{
  "n_layer": 16,
  "n_head": 2,
  "positions": "rope",
  "rope_base": 10000.0,
  "init_std_o": 0.0,
  "grad_clip": 1.0,
  "warmup_steps": 200,
  "seq_len": 512
}
Each number is 500 + 50 x the weight over its row's rms, rounded and kept within 0 to 999. Layers, rows and columns count from 0. Numbers have three digits each. The size before them is the row's rms in percent of the matrix's.

# layer 5 attention output (transposed), 192x192, rms 0.0627, rows 159-191, columns 0-63
103:531410527521513441465498500452532529479453571541492579431455549358542508563519554607447492529453516502556474534521447470486439443511555511566478537545490498440538463467453548477532488546425463
117:471482567428544493443498506544480458569466455536460543506412522499506497484469469539503515479492520440454515456479443347451477536454456518467534416540577475447472490505528431523498559419474515
113:474609541480448471545528533428511473588465572508524456485526537494532456453479489533569537449399532530467457480497510541471442534417490498464399584511515519432472544478535432562514418505437511
104:481537477529485607494456536496419394416542532502551476539493397515522486562443463501380436561538562517452437525453577471508575541507447423427513510523452502558535468541406500578452549491539538
110:520501520499591521465519437525382451468544512473532519466430444506515554575490436543526512448560495529500541517524472403449436507478516525446499521592470544500519416492524468593527521543480589
108:581459490508519410494484487549525555574406435482534451496565467491451544510418415427486452495454527523438494484444463533466482475487531453501512472477455490537544429477535609525530523602521372
125:451519540526457572543589472604514441616457528479539528416462516442440511474582492518516480494443492546509477489502492473483518482575461454448465371497625444591446542614566505567484549413482570
108:448516453479411483553467444503449616505539478536570434460491526563500456474527477525492542552604453594390566530450541567474443436565564433586502510540552497464511494439444536512407497516431452
105:471463512531482479518435430553388395560504462566460515509559566437543430502477527544511477510459530519528488561513480499468446489449489490595507567459383522567496543456418513428441475516509488
116:389604497460417507582480494540466595486441479510509469437494540484577479571520571458495621514480492538532549513492404643511593501447501512479555372513564565436559441538434483467457516476472471
106:525466437515533422514479475510504508476587592585485486510452496509493403539471496511529566431447534505524533517484540408533538577535456465534515474533518473522549468478604524551454463603444496
117:472486490538511510507514519455554538481536362542558448403545507459446540503414498502497484423510442535449559467513522526454519531512526572517519447570493518558525498617448604578500518520465512
110:535443525421438450475445489511527529635399480445403502492515513480528527505487479495547557462561597570483542477469468486492548475442536514523537510537493499455403431412413520464521519484441427
107:505480409547559473578504483533493530451572522535458491489505490562615573534510479443602538505566560368476532498586436613497544516424473580488504379414497491561514494414473511578511566525432558
098:536476490414539477502509485517586444479524533396450472450474536525550474508512475542583565479517497461501493505448417526535500514561524434452514492456504423424462577532462604497480443549480476
103:446486400506444475375517479481536586443516484470502537481509536557413479439504467493492512560535535473478442532592584540420507573566485514576448545485494506528473588548555482521503377603523546
102:488456557456536501490521547506478487437617551491561531504475461458485428592479512527538473469457529524561486500541512390573612444613584500395497416432656508580511497436597574522528521438488467
108:562510554513489473445473532422543500538487520450486538482481542419468595573526523532536518494492497537541456437469538573430629477603469459477480430462576492480590495508491507520513430572526459
106:465430569509461481527422564539455506481507588499483476496457460613521565576466566376528480598518423518608562472542562576519523368454508438512503583493596477441477380573455476485493542551477427
105:556536494517493497476552445587486483505489412498457555468578512502423429485477508527520512404513517581492502526493446467534547486506529462444634527412503535531414592447478452528561440548533516
110:443418460504522522567491493403539561498450422508479462578433537499517511512563454456435535441533500455533525556495485523495537459425558492478464519447612522508569459514465484423532520470470429
114:490463501453508488518535526409516554509519513534516532493460508580535592519487435493493532535482454409361450492506505471475577526447525548492518450630421541536483487439483531477469479442447534
096:456502559557474531422504496469577423550531459563364472456439433521484546531520517507456466514511558479515566464604529544496470554484430493497525522475541581428446480427517591539574403533441499
101:516520483568529498420514482549497442501464468515442497420380515450374531526518509507503496469501543541428624554552449509453612534574432438452450596526559389433482404550515431456493545487487426
112:522459425532512469506489574381458505515536490453546519492509432516578543397489510485485485447406515576522487562531558536486591495415441554488487540444499504473445493509552462509446548473403516
106:487526564463511521507496421518478476497570410523424392536539496456512535532482475524567544594554487494467502500472629492442493479464460405515485484485483580523471510481474532510527453459573466
115:539530507529431508472488534518538416484451542492471480483487573508480507445503455477492561509515556510532486481467486409530443479458463367393547561550531533512505456495488547478521490451467388
102:460483503480408485532404490476556499421512474403536544536494519493498532477525451402480551483561518439457577514472457554598508535455577557478547406465452546529468574543478508503572520519480528
108:529528444514507512577428481454501404429472454483572510451525466417464473463433525426420541464483522517528503503490496550407495470584459531472523570529402429479504542513506525529497525592528521
085:422459559579462507579441554472523567480560484421508625514447502516501443542510552495504494477496490542518390463475535426455443487546535430469460456521533483576540374476422470449594363538483501
117:502493580441371418544478502545466492596501557479473347601454550435375491449468541557501468455474485534421493462466425502521365506634520483454436485514550525563543469479477559526508464464498622
089:479560580538531509421508531521434408546487492420500553506473500551444518564466579358430399542449486606546460480516499507513498464490513489530498481453463487546548510551473448571424486512574535
104:528477566445425484479499456448419452519447487535424439513583638536539493551547589428543576538502552403473544432420556581567556434552508585553423516516447476523477533501501461520494497434555564
# layer 5 attention value, 192x192, rms 0.0853, rows 160-191, columns 0-63
109:497532453464462499465467410532542514505433536546522494488478472407516458452446624503488526477480459480462455531491462428472495527414500462577454569504548463433489476589556470479462474548457507
115:515514538412438577568425536545527417517510463532421587558532436476526524582449506405475520529538454542610547497466511473513538539463593496421537547524488510607483554461581536508481496517467580
104:530432455454534511489494409526547493545516496478431379491569620560514438565482542535529464521485548454472432418522514512533476499408424486546506489400462535457467528486375476504566434455436438
102:518601550533365490491526510427498456289541498518508479534543521523581462451465490513509558470422453533585532434520426484544452452543489453635462472507496424440451566576510490525475422552405444
102:440556472410529518449487511479515551499500526541470404440486537546431444464476443554515475480585502500615521545525529486498434397431507592517515523529467455556433494510452430519474577527483559
106:549370498493514517569444574418504528507555467452523503520473454522458584477470576459482413435468397528466469495465499603459473473417406624472483456394461513463502499446511513498526446482474511
103:540511517498459531465463512540478525497623491477557485493571550489562480462473492439462492439507577535596453529501485468531470527480520525385440445684578557470470581508476524510581548451447519
098:514478520451506547443627473485506509557518498454505578556559507514452487430561404449574535511555545465467551574453550450507486489518495502528429491563640461520479559626583495460506496524418531
111:487569499469505481508556418545472445563567470403514461516523506505510587477523443487551536457494472436480483462532512407517498472473484560515458471428445582515551544489533459485489555525427483
101:484440435503449538481436499574619469442515441474420426428483501547507449486612520476465448571518503412455505487478534440450580493396556512540511519509525464441506581537461436469535474427495510
108:464507565421500551480551568426458533479556507534542430515523494628447553461495576535583502449452567513546562483508404416485496563510459512576511499551555502584456490523567545584442502537541548
104:421534487540561450443505565494508551471480528563546486468574490466476526419497429426480530497544551480504550568520550466504503479543419440527480495455390563462528467512555502498525468483448445
105:514558452514525610470487450531494461391590474481522538485512480482525436489597500498464454422502520499424503470546487477475400440523541512521497499463463443452489510459603512523549524485481506
091:480391449499508466475450497527464551525412575510569484456481419530470428520494370428555509481506576571538538514582551454485494452517436471501492481500479404474540523484588432603386563409486447
101:561459384452443529451603483366401452573504532527524596535509514467512480496583488508531507543550515487555484493500562534533450517521503496395555438498572517500480452522520552449520453438497501
101:451493532638551496550502468525574570397559431486515401502456489591514468442543492557466472492445404509505498460480519527406484512513505537580559503538429434383449507555526493550455443398539524
097:470392445570454468549481531610516505517447458523533465524512469407486512522497521506445465489508590512432538470489501488503531523455498574497451502492489507437536517465497406502459552487543487
096:488550440487548594502495567553515435481542478446534434493535558517471460464466492548491483495440462433524461504501566438434464556550495433535508472504436369525554548408450480503585529463581517
101:577440477603513562533545496510519506523473458498441559550445404509487513562482417494468501437595460510504498473560583599525456504537512505517460566568530502514559567518528485483547565549447538
102:460514524406503532525505454497538500516526502463480512584515519485511542561462517597495466475595442518512483535438481452465557433523399518508517515533419469541472469457484475476444465506614493
105:423566384432399495479583496519480517505457449446513518538564487442485573493521529467478537507595485484407512468491554509475491560502524429449491470536513549631420518552546546513394501498564458
093:453456488515497526520505585483492479490537461555512479469464487431375554565508506394483539498544521462400580468492528498499476540453527486575556507472482452490512491499601438495544494546466570
090:494574484537535470482482478556515510455533481522513554520553426428571515453505503546493436429508511469471555509399498511479563400508485610521432437505470370468488516518574563459438463526554545
107:473485486559494565489489539487527480475393472478547451480554540597492521586562545562425491518486545473500408482482511500387500524432546393604509497535345485538454491524545558495523441513507545
102:483429479416595480404474492489458557582553544536541550553448506424540512483454446509464533457557533463481432545500476541470525551546504570554514481460454496412506532512490476471487442554448484
103:455526558530495500504448559547405452446542493507476477524580428486580651493427576556462507474457478502523574524505461466483536440516509517478452518534447505424554575476509503543507441568503582
111:460538494505468517515446422574448563529467577481506427529429510511480437567428460554500558530560526449487455457642531508427401476497396460537467534609491462484453468443563493553585578483427466
106:434541544523512440442591460474398552551486589499480516547511525510463501489426418536638568487423511525502451483503466580515529430610493428541444504615510532421482538475472527512568491517388509
091:437490529471435531531585515408477492445557503529482423571566463497459488394473461499507560481442594525437516489522483431456464531502505529468540514490466518556441515635516471573512585401460416
107:484549498446567527538486485618534479490558459604508455523471420500561478442396517427468518488412515404514575463623508627527441544437495490509552493503607471474505473448486516431490516507495460
089:486431428485604515598543538448511445486526524573433552611544462476550509510493449488519549570446529502587514494466513493458502406511428455454558544503591546457566461436420483614429396479449505
099:530462410357556426554513501496463498556539523450586546506484489506605460554494491513552488574541509513439469462492509497472510546519468393482503546511601414479519460475496491536562506425428495
# layer 5 MLP gate, 448x192, rms 0.101, rows 0-49, columns 0-63
093:544578545465519538545521471528416430488455470440516507470481535502527502461496521581486611472412471499485535555480483545546609499432518472626564483542528492484517500569565433592478445451490585
097:533500505527459461482472562485494572465523485360479504490492511440421470475535617532537482585513499599481537527539557403510478613415531520649486594456457513466509551522478494486432592560513499
092:424589474529500525511512421473454564437492471543493518369452514412510581588527441391529521551478476580480512497561466526434473500518483494579524500476543502506550517506513421480520517595493524
099:470543497536488525460496501505501414506450498404557367578498481491523511517522431514354557485478420533448463550457562498562522536557492468474487555610539543457475519510516546510429554525518472
105:510464422521477446479587483435477514459575438507536334437468560432532544434575423460500487544521482571557565455551574505612508546507468475493585473476458505455499509433489499435498478477481486
111:562441462422377555479565491419479428434481530514536489397558567555474554438431513487575560549519535405366560510491511490471488492484527530567488557468448508532539409573532410543496547531476511
089:490421470433477421498493477481510601445525461514530495540553486536485475450524554530515489436430573463482551457634565543431527564555504421519488459392499541528498554520450458522524492480517577
096:442510454508443508414472484467545455415489518460523425449492404565527464495464496506457516491491400596603467475475517461538433426553550482509486494463442518536539511474542448510498579499546546
102:463421379466491606534560490476501471523509479504559509473575424552616527537531465526470546468464456505559527457551474511490503481535461555540487546450448437482398482501496465430523459547466585
099:512470489599572448528465442508498530536419531525464477450558478485458527515441498420518448521540481565481463554457462474502514497419496524523504550519463649512635503531471404451547508416524464
102:544488567533531543506485463535516474437510449526482547452495524551481432481566452470539506483459488468528510586422428460442322437424544496479517516427537488443505445501442544514500517463544446
110:455449436498546520390467458515490493491543438503576567514475402499502546456514507481455510480506531586542552584547515413463611460524502531515497584503525544499478512437452639379515485493537469
095:587508517463521477540492522468575527507493536505595456439470527560426531482557465506497542495430550547425495408466471488441565419487440439440529476498547464405491458490524558569443485372591526
113:515458525423548507545551531482417448447481492558494539497523434506475430562478468532503450500433485490557504549543538527596503477537552472523497469584558452504489425476450549562523546481518482
098:591473436603537558489495571503520501459496528529440528522510527509537499443542428387463533500475524518406504547490513515477452484421518514571455531481446567584483462527482375456495418537555432
102:521547583457414549484500534648461441529515518573400463475477557506518394521517548554519481504564486547485453406453493639499512458527501485413463468507539527441382566508467580423541550446572498
102:493441498513521483607508502475469470470494520477448463477532481428422475520503527554521433467443535513467523556533457448467456510447543660494573566475553556517532501578579493609506555439504497
093:466459484480478498564437444468366484506495537472487449470520575504415615513401494613543528400497576522589561465437476520512496605550462513578464548500463465510577546482491484500466526523460556
102:536458513521465554481624500568581508455521485482521478544532598516479542529426528453524389408410476496433553403532472444458403527427538563481521534519488497494419495516454514556441422568538465
096:435566531399505483507524389465527406526397518577458447513483421566537467442550399569536558409472442540455472418538540496440450494537523529508531513568518545476507533523473454563550481406599547
102:454460533474481521507466484496584458477483586421493513494451496495561425406500465532445540424476427504446488431553528515506430547632465609449479470468487402516486517464426531529517434534437482
104:475513473527519448514533474594457465445493509519517509554522484541432568553467437445564589542476458518469535489532473569495515481540448566595478541504439457479438497557631540477505561525455398
093:537503570516515558479514522487584406592514482482472410370501527465452408425489553464545491485449539520473454383526495400412496524441483500427519523458585587553474514594470463421484554497494479
104:499483521443461480495510500518509469439523498475483509552466469535442509487524489387441489536529525407475559534511549433473473490450519478448494577449673389566525446601516427528491450414504484
099:518499448380532472395526576498461566487491531552459534560430453526545505534484495481454485527569509485505511554524514565510532433520498540540508602456468507550427525550505459468508475459476473
099:451476457551473438476369496513533492595513511549499542514581503532503585446490550475537468508485516512541436516595434396542570459421636529497455576534526546475620509529480474489414487531428453
105:467502462442542515563512532528502429460487460444516470466460516442531454519503432404445544456486533520498558560510422487481590445468539542455500493461470452513408499479491552522464484594555460
103:511465474554436663526434452448549574463517567495445508422543560539509516441419467423499577442500540575514474468471436468403512468480571446539463480568447512517513444504514431491468462520482445
102:466512429461569525435443532568466477394507571381466500480508522542557620517546556548527425472478453472492512608485474440396503498521467466620571487485501561594432499426392522530520524394497591
091:598462499476595384472513504453522535540544416506550560477432555483469453467536448569353510444461539538566521540544537482539553461558425494584412454472491571465567513491475538530440485474505464
101:539458445524549511489474460470599530531577463513490510493581534545495551498539509564583596488415586463507506452439506537555521470537496502577478497401507528421489523530499450478529549492432551
100:484495467523531548483512478401562516484462496568501504429484521488525522544526655417532533524523416474538521498569526528465479477537519443439529502544634387474537518458516524514380438423562479
101:452486437452486438565563465509441474438474507506518532547478548494492509528417456486493510518507464568455417483549477490375460498557502544561511544473426498567482451492641519480512415576495508
090:520469605491517471512582448498463558507447525525459481470559493464518493464531462534507523601455556466484503384574519560571413599470403461573487443526576462529597545480533465500528476546577597
101:478537511497609450556459543486562447558490518534599531582541484478477506535505491512519434482435414504485537454497481502569384434445484542594612552489479515411471433522477530479424458447447431
095:511572551393515468530531494533525478570476545524609486420483468382539403510504571490487491439504483534615537495610494500494418387499482544362465494491580588458438461532433509577481531478522464
098:554519579588484497462472464468474375524476491468458516402583506547498592584513505525528477575398491507459552424541516517533534518444453450556403493510546520522513459458509461591441539501591370
093:486473548465459513554465502546501408536422494589562527462523459572469474508471478515496463475487479494500466552527522425490458556531519477484526499539443546486415459424528507404539430569505532
097:536489570492518525555455446437487420503514472552553518477370513494436573481548496506510508458593515476472520533533489512517472490472615452438639527451470495580503542522508482401515557409567454
108:510474472418456421519462473611472582542390559463495422510460522532497578452551498397400578517471465520464503461564386568494515381458553462441537456621538468517536449550472549454566542509485414
112:526450646404428426487502548553552552519503543528563570509477456483497583429491563638505446479485550497528522569437457468547447470472494446458519542518572551506486551450495556474448539496420614
114:626559463469563538468579439538524404480573497584569499506612496479531521490482508416531588461504524564541521593435553511503535487507507487474478512461510605456492424527554511526526531511508433
109:562518426456579425575523523555453477577545499522522495529541550503510570538453541474465477515486461520445529472509456506458436484431524475505581472556547562506494450537432488488468492442507478
091:583617461469501436518459533546538514421580481463498481528493514566467536514512558478481577526515492558445486473456585468586471364554551519558507665457502466508515518524467531497550486448533495
090:522555529385478436471492523404499363581412531527463388464516508475465486513562562523526455505508405486510583510480575575465411505520564478469502527429486491516513494553478499552466425494479489
098:463529504476557516512507528534443570470465535564570509490523530482532479493467465493556448552503515502550516453389509496494460400426466507530515523523417441530548513358452564438392520512548478
103:545468433433517521515444511520461461486555497557527546603503443546476568509498455439496539569538557414450504421452507537487452375524617517500427522522477471468536466505465400427462476570501469
101:602402490463551541480495514555451523496427509499452433374473544446512517416526419631589540483449530497488506517553444504464485413499537583491524496439522426505484349491483610571518531552500623
088:537552518466550508541474595444545517509514408561630569527508515459471530478457522500420478479544409485507500494585542538525535462485556540467532503467388474555451458516591508414447473528483455
080:522659416438569513474473549511513421539540432547480517474576506502539505427522528524554475467586497518511537531573398436553498465441417560456541537520500474469517572393486500479544547342543425
# layer 5 MLP up, 448x192, rms 0.103, rows 0-49, columns 0-63
086:541585502494454414569552415528504551477574396486508469458514487429491556512468526551536529469412528453561485565552487511454451496563488492527625523506438505448494424538562530584439469565500566
092:498551422463489483583555492561508455508511460534495505566526457607490537479474422479453622418539511426466435414416423547475497439556498469422520479542488494451461457424501579518522440530493556
112:432466518517449447501540574457513523523512472396541522505426390449418486535413556509439466346477475497463598516499584551540488531493496526557565489536467432442503537498556415426414623560442500
096:545414481562479446540492419542569599463552409506586596459463449475491484460504433504529510527523513469514447456578438569589528449584472571534470427535479525505520468489499641503578428514529564
110:412557479469432512531461514520584567437485489522557505521388495501608511479593455450490556565522475490500513524537609405557470642476442486393527407427536484541503477435477549522527447452561506
116:527435575505554482412528445452452443435467527526493527409488573496490451455466451487457484487514517444414467459466544496573452496517507472527499408499495414626550561479431463489453545445548499
096:493535559657487548524465565491550498479507435338449496524489500555476586509478464531430490402532479536498493522488509496468511441519469586527508492518455444458521510461431535478518457489529537
098:521502416455571517490558555452528521525466518527496529499554462382519433451507513500551427489498502409399601485524548517456481483520519493561559540492429499465499506506502537638468444415530397
100:540517539491457490530465533503462490475483611469473482540516534556464466538495521465528477635501553503502483520471501489559524527454499527511486469433561513601469516414422536504485556463488549
093:477501456590611473474479385540521469573417528488533536505423476499419538497474557477525465454549493540479567535549516494560504478480475486578491528545547614468447529595514465437424477553459488
109:490470490460462429549545463518527490487539546584559451556530509455540488460499552572517486455505565576506490466546448577550652476570517505606381520581512432429583577462522465494535506585497489
115:538431497484498431482431454511487466445646503552529565535439483583533431456429509504433428467520496538485454591569591469480528412501491513467430559498556592518454587442563471544437508450536439
091:522494493475555474453451536521530483518486468566461582574509437472647458539540492472510497582511470512467529486466531436464386542506539512484511513436515518541449526469363497476581422573490429
109:573528499570566550471353467539611507506525545434441485455490516423493514506517529531507486526596528458489448551410486473410513549438448484476477457432530461497515441515520484493470470492548521
112:511470478502589525617554526484553542519391502507521549555491501532417394471447538541500447512532502434532553467548492521460538406496479515441524511467493439437493451485457553522447590414462506
095:473512385528520582447497494459570479370544446368569451579437488493512606512490463460478550580401593401567466539514528479537426525459509485524505457481446525560608461527487480596457480551493557
105:462478525482418622507513475536515497564538503384459622489495515557464491470482484482489471504529527481440548447490425534520546544500531452525620534574453459509475547518460471493497568538559502
092:573552440468444510478504508440433391578537541519418461447495493464455652486573525544562470475515603501470512430503541527522509619472417482457529583534524445572525511409464467426407480457426523
114:499558485474479600482497512498558452526490499484520419480520565511431434534531517547559506598441451534509505381415534494448421557555530516585469560457591374533461552557549481464529485466474480
091:493543498422452454485531551458562505605517460533456501579474457521532572400546531445411498519463574489506432478452547507522512527466555498522515498530527535461488420460407578526524474499530429
097:439480473574470364529516525393445473446521500498560498519529529495577570431386388456454511546613575434495472504472474529602532526527476545497488496673501543487616442410565519519524475571469452
109:464554498433467467440452495381451507497449573496497472510528562443582472513382449411480457508430503462512489536529519540544483540520602508423498560530512549565495431434440481396475534489566561
089:540486548589440525523490517486548375548500517520495389399471510427408440478555530480537431529453604487493499330500542398498473462418472503463475458448604536589478500566442444429528587519526548
106:392505537551435532506524466518578521479554481399471436429524525477597395495451548562607469455436516503589469430466437529550546571530445481535538430543446483526457533515540477541560493547517550
098:424493507613402581505407390533465459491554463495540551493470492510491453567550579490525592413516445572531450555396464533551506490516455501428395396458487499421463509462471509589591515449528512
095:497456451572509486483483448502463552520532417575508485535492499440539481494476483547477519451483438515523560553482375481537434445533562500491606506599492519404490454483517636492504541515423410
098:473546503485493414616504553585443511452566485453513491415470556462514431528502539386448553523383525517492515519559396475454527478440587552528501520493502445585487553531513519550502532608466566
101:533452485384429456503488565521461489510474509551427469447466454514491522467424521501440483405506516491521570534521534566442566500558519456506446582436582526503555484414492513544432454598626432
101:509425541508513504537443489435437477568447411532470488529485464481380440477543477498524546569556550390511475557433515446510430528469487489503522537562511460542590487503551535436506445578485407
084:570506483450528404482522459443456546536612512510507493448511567533550416431499490591348492489466497544561515466515513492578544487529439500549445482527466518466521558487513510454481445448443497
096:518437445520463545519543484460554433483496478468451532549584571465546480587481466458448509515471466500540470499551446435608526403586535507532449520410537613527500481488560449480568471560546541
097:457489535593418495465491506581507446502526547400535488532535477491497482553435374498488516469529557560537407540527479490558522502469499459496418482477495547525475501512499519538517510563496507
123:520493494511455527585522555573559437426500468486434489499433518438473475533469526520558463492488511482458388468507472500361424476457477572476516510555487457498494498454527471554587545522439511
085:488544549529531493582449417560540560465485482490392504392536437543513439456421489638574550496448481419612484440618450429527483508481500509409460465494591434552490555485470528545516564553545537
103:503544487571506457465436479546507544551462498568540455505594536493476533420556491484509451559536404558476502504531436544492442419459590581525600566502401584471459507521425572456443405535484457
103:501506531566507582524467530547558497550437525447523538521480511499501461408573545490473480458496535500575531410512509410487417483428509582456485432399508595513508412515464470615429473520378465
097:496513527538463473532465432490447497475526491455437533447506578474437519536464462542536411565461498418513610525598527474530503523501541411601391429430558494565470448501551583550505472531580423
088:442491530518486475577485422579412553518492516534460564443464505603518521426453470580505490446434549507433447546511527480481514515458496432428492499560446544498489604418498565441511600553501578
111:509447504463443543500458537459519510518523498578555497457568488540470466452498537523520513479437413439453517470495491466420509522561470483438526534442397523528579490501470525491514594519580495
108:486439538637520646437469528382478428442631439542502551488554524501483461558408400542566439452479502482517509525446623443460513632455454518531483501472457522450434587502547474486459462479493548
108:334492470417510453487462489526536420504444408396492545551529494490571509495535567452440481396486518459445519619554515454509549483555494494437525461497416507443520495557502507445471435430530561
105:558514493500543532556532448490498520487427511400488458425504455537559440486579566501514453451505571570577566415458510496538468535550462529514502486513563483451492416519556534555490503504515530
107:591410466478571418533520612412575518420524485617522538494532506499416469500458512438529486487553515541469480419508590502562482463523449399623584470522561500511485495501569517533435461437560418
096:453424472504572446465505493510474539603435497519542490535517489520545517492549463538558542488440524422568501533629478532500609481489478462402437359525551575528458452445520459560503504555498525
094:502533459399490481569478616442527555434565462486412459488533514520428593522493406503493501563496495549478533476495533535481486520497503431494436494499514538490531424458454478408486416423553454
099:520462409486492481419501508452562384567504484475458437448488481490528522482486392484425491495555370547447544444444460584444473478548455496526401435444564556462535468549520486450531524492580433
108:471515406492515513531577531503492423511431459507536423349476504576510423521473441526481530501403426512436502492456507534516526484526467489484541475354520497513488516415456496514508483516451512
106:565531445443496583494461535446523514498487450585513597501566453508477566446526516492455517488597521549534476494481517454513520564456478499443458511631507664505525420493535545546487394399558465
083:438458458470480472524407447519472480517524534536482447496509497553469463562501438486547505576410571488500492539430483545524550464468494352540475479473603503474611488391425462456528504500531532
086:466544427461540559493497504478534430492553416469551525474579444524635539404461634527441487420636523588541531468574432470495642519450421526499559446528508450480504523505513525552512493419517525
# layer 5 MLP down (transposed), 448x192, rms 0.0391, rows 0-48, columns 0-63
092:557580566501481462568496516495502527586549471468395545548479499537488460413456448421501628534529555525539509490474551455532531516543473464441583463523524523490390491584520459446530513538514478
090:468520566492573477489522515422530547499518504449480448464503527500447423552528528504495478475408342500484525547569478503496530546440484547578505483454417521515454423564568352520522573460488371
102:492471520490455585399531510536540448530458532503483623506445411476407486589454558497486449416461468461518601543532543415580559506514536600540526516535462467434548479514494464450474501557556463
095:558483472562568475642541472536478549448545460500552518506453499390493476588516486582507517491525495539461438577526589522550603402583492544466545536532508532558526455515507566430531496382494594
104:519529552486518537556519485514618513457493464566466494631503476420579515433623472419423524551553479493523480497521564515503440509492427420474496523528493559509504567492498445440510466525533474
107:458497461504483603539451552593469568573540558535495570590553518503587549485538430510487518535523477473456485438460439631539559526479470639470594560468483568565550567497505478467542449518411494
091:533442485576587491526463568461432537529458523484535542487528553550433507503497582476531458519561494496571506442520490359490530461504454571491503568521440482485519438438492539487515513552603513
100:589571483514514440513566535563524495558509482455516586606543467482535493477496438523468554457466532432499567561568586516488474553458430545536489497534502508477522601527390521563504492462516519
100:551515421499488534403430553525440483567450468559510555453463516537554472501482563520462449460566567480427457570468548439521455645528507418440577601546500583538502429564513502573503467574501474
093:476528492420469524572575485533487408402560422442474496506598462517534442520476458470417444436344541562433462482446542440450417482595494544425588539564496467429550489501478522506586498443495490
105:521515460486570547466470447551496447604534463486477519445550534408490481477548442467549492421453501482532513508420572541561497456543514492520533577479497492528476442533485589491538581488567425
102:522527570503546427444511487508512545512514473517483441461528515409455467505508548538527433535529540615527473429544596512381523500536479449501450537529506454544609466421489527433466516540522443
097:452433455491441441396508574536516459559481500560524533544510484468506592420548502437436402535516438546500479525494451453493573508496538453527504495462562549437379406543483505530550427497592419
110:461570555582532514502451393496580464577499554581490487467472518455508442443513518555405493511526508529463537419507462544510493515541502464541528498498494373466536467444594544538524569473458473
114:535478472462454523281449533591429470486560492434563477501500562471625558585575477518462535467457525488485484538413558490520440624525458561556560523501569464509448534427518523474571491471484530
094:452482497570511465578574436464575492466536511491524456556527542451497482536439511468560542529471542463466537440413439536536502507515538521444451452539429446518566488476491508593471547448660473
106:505507513512474454537467450441523435478471460452530494421561581474515510481464483506453418469537549542424419478462575459551461443642498563532516494529519423385533502597519547500451555502474583
092:443569501425469438510473548518516500533558448482549493554393417471549376399582573470429550557566533514430472499591476458509598517493452525429558459448531509468536471476483488426504417482508414
113:417534537455514473379424536528593543496508542516453507514552452440450503451473466502485475574529482532577536451561396480478435524519573546541587526430489469553493491621452511442525510554467455
096:447416482533502523467486546491454537537500481450508440448578566392453538462489514522519520528559518591448446576502527488525513449477523418497360531475503527452500483532533450403506551555477516
098:493552532482501552430563507541480504494493436536546523488545536485501509544510547509546494498528458547560538457527416564551486431323538477532461538512528482480479481513526472430542492492508499
100:499452504485548414519448441454453485461451481511491543479412524505424523493480580496529505550513451502496578462546532572580481502597399473546508490602533452510485453531493590502447452454360478
093:519484522399502477470574464462501497511483505566466390483537497417514541499518533561438495507543481527496445492623490480406553408439467382531522456536453480427567534499491451507540483491611487
106:455489443578480555500487518519461494555588540350449470559499480545519463561487458362480444436436514537499508504485522485598475565441450546580468469484469545470468457527583525494519462493558575
099:411569463560439502463454504468556390501505443533468468494498496474491456560562553580456536585469523497532540486570484548495523548572485551444595478545517545518498497515449510484505494503502520
098:526495429546509598514529492545469475464500527487452448541470479434548535485430476506522425514481605483516413509546591481522460556576481472512436551398503461566569481607473413439519524564499493
104:528524499470429476560456503502411544418490441486509440460458521550452445466478504459499484537435521490493405493506385509509400613451480458629549491571554423577583508591530469484505583444490544
100:461505525525489458496528481483570553480536545477583527463551470528541441523565433477532471488463438540505465518479496467457453589428543566538539429571462592492468495486420519387528504438427571
101:502475522501436576476497496417526585517528569509487537416510506456448358411403525501490540450506605420498503537505634468547428535359543533519457483505500544481587424524465451568471476583517474
090:512600457438548473494493390556568516573483553476544559432441524470396437554551413534503500500519500418604515403515538462431522531524476551544444443579505459493451549457499444510505499574564447
099:469504523517517455545457537443506499510495469446567607483548460509490557443550441564478612494452453493445449537515587534414539591478476520496539498512506493468395554563459473450485529490438500
096:576480556562511439506504512505454560558502390494524473533467462422486469568545523527478514532499426446543426418478540489536505478486557459492559507457476445594474489555509565469573522439400565
108:499466524553509543506502525591562566500525461474428493469529467480497484565472420449449454509486496513536542534514418448447419537440449443499597491556561402602502476418468443457510548524586529
096:515438602592454507553478595484500544534524422466464522406597442441456510527539503540439471591474522616508490520471541559598459517441474532517500427546460499514563505476588546481581471607531439
105:515413375493483572425516453467502450573551494430458560490417465533491472524497456409415464489507520519487447554496539421526544518543543463514543526459574446548508580459563524558523499482593503
099:494487450600515536496489558482556503463520518474421497483485548483459615523506465429498527522498502524557449506436452474436534544417538489572477376477432435524546493533499430506526501509505559
099:514545513524569518504476518576527438506481478551523531464545485497540519405504527489527558522521471438497385548483512483524470560405487495504491461511531520497501578549500524446424521404523488
092:517498581549481551418523551512531565521454497547431524554559449510486506432549480581503467442518628521477419504495472538509472520483452523544435566505544595562500490490425542464579538531501517
109:498487433569598485547455494526466516530482523463509510467451500563501483543447409468595508459495528519540363457518511613558486517522595488529551446489601524439499561420416490488440450487452416
097:531571530461546376568438574524609429442456510505621550498519419539433434431427520583529456452519511458507425506476523480544529513653474443361536553467505518533466479487555502507531467444567528
105:429524577505460436576490511576498455460476533547464521435491456440435479455455546540439543433499526477556545466408536454451494601480482498476544459513511493486506522469472580402499497555519548
108:452631470460475582495463527544482461412527461543463438520675518406469462568483483558485533432473499453515561478507522480532480473577501444547462479482449555556500382585509442523534524472551542
101:536543474542548493536484501415466472637420530523485523468474441534563598510526502480466475486470566477527580529539473612434540504544482523363483562498467450460480410506524506417489440542508483
093:569398483461441457524459499501453404492560464514585535554475448525467545500548492458522432503578582547483466495553446548528514527497520559493549450460492517534454460495512524578460483453521416
092:438521499502450558611513471534465545429452541503454439467513477499553547509439438579510446485494527596516462439526504435504419554441476542476542531519504646520401507536488631606445552518558467
103:443521457497559422458536493520503517600528501467570583583512520531465532534511545448454556459462500429439488529555564472499532432513523414494561451428578474518579532498494552570519496511485455
114:467508554543457488479384521485487565530545544525530519586542536551464594529593556521505598526515490514467550482495536449510493565459567565551575474583433504480536388553505493487548549486527547
103:451529504428510538509539495478464519360458422431504458482495414486433477444422429443489518575526492411456494534503497510591510516510402454413451567538560518492501499537490518550533482506491505
089:561480500526559540499473471453502479326562481454615465493553518499571524607528467517490506459428578547487454557469427421483480591511559537432445429495470500377478516462534498540447537460447542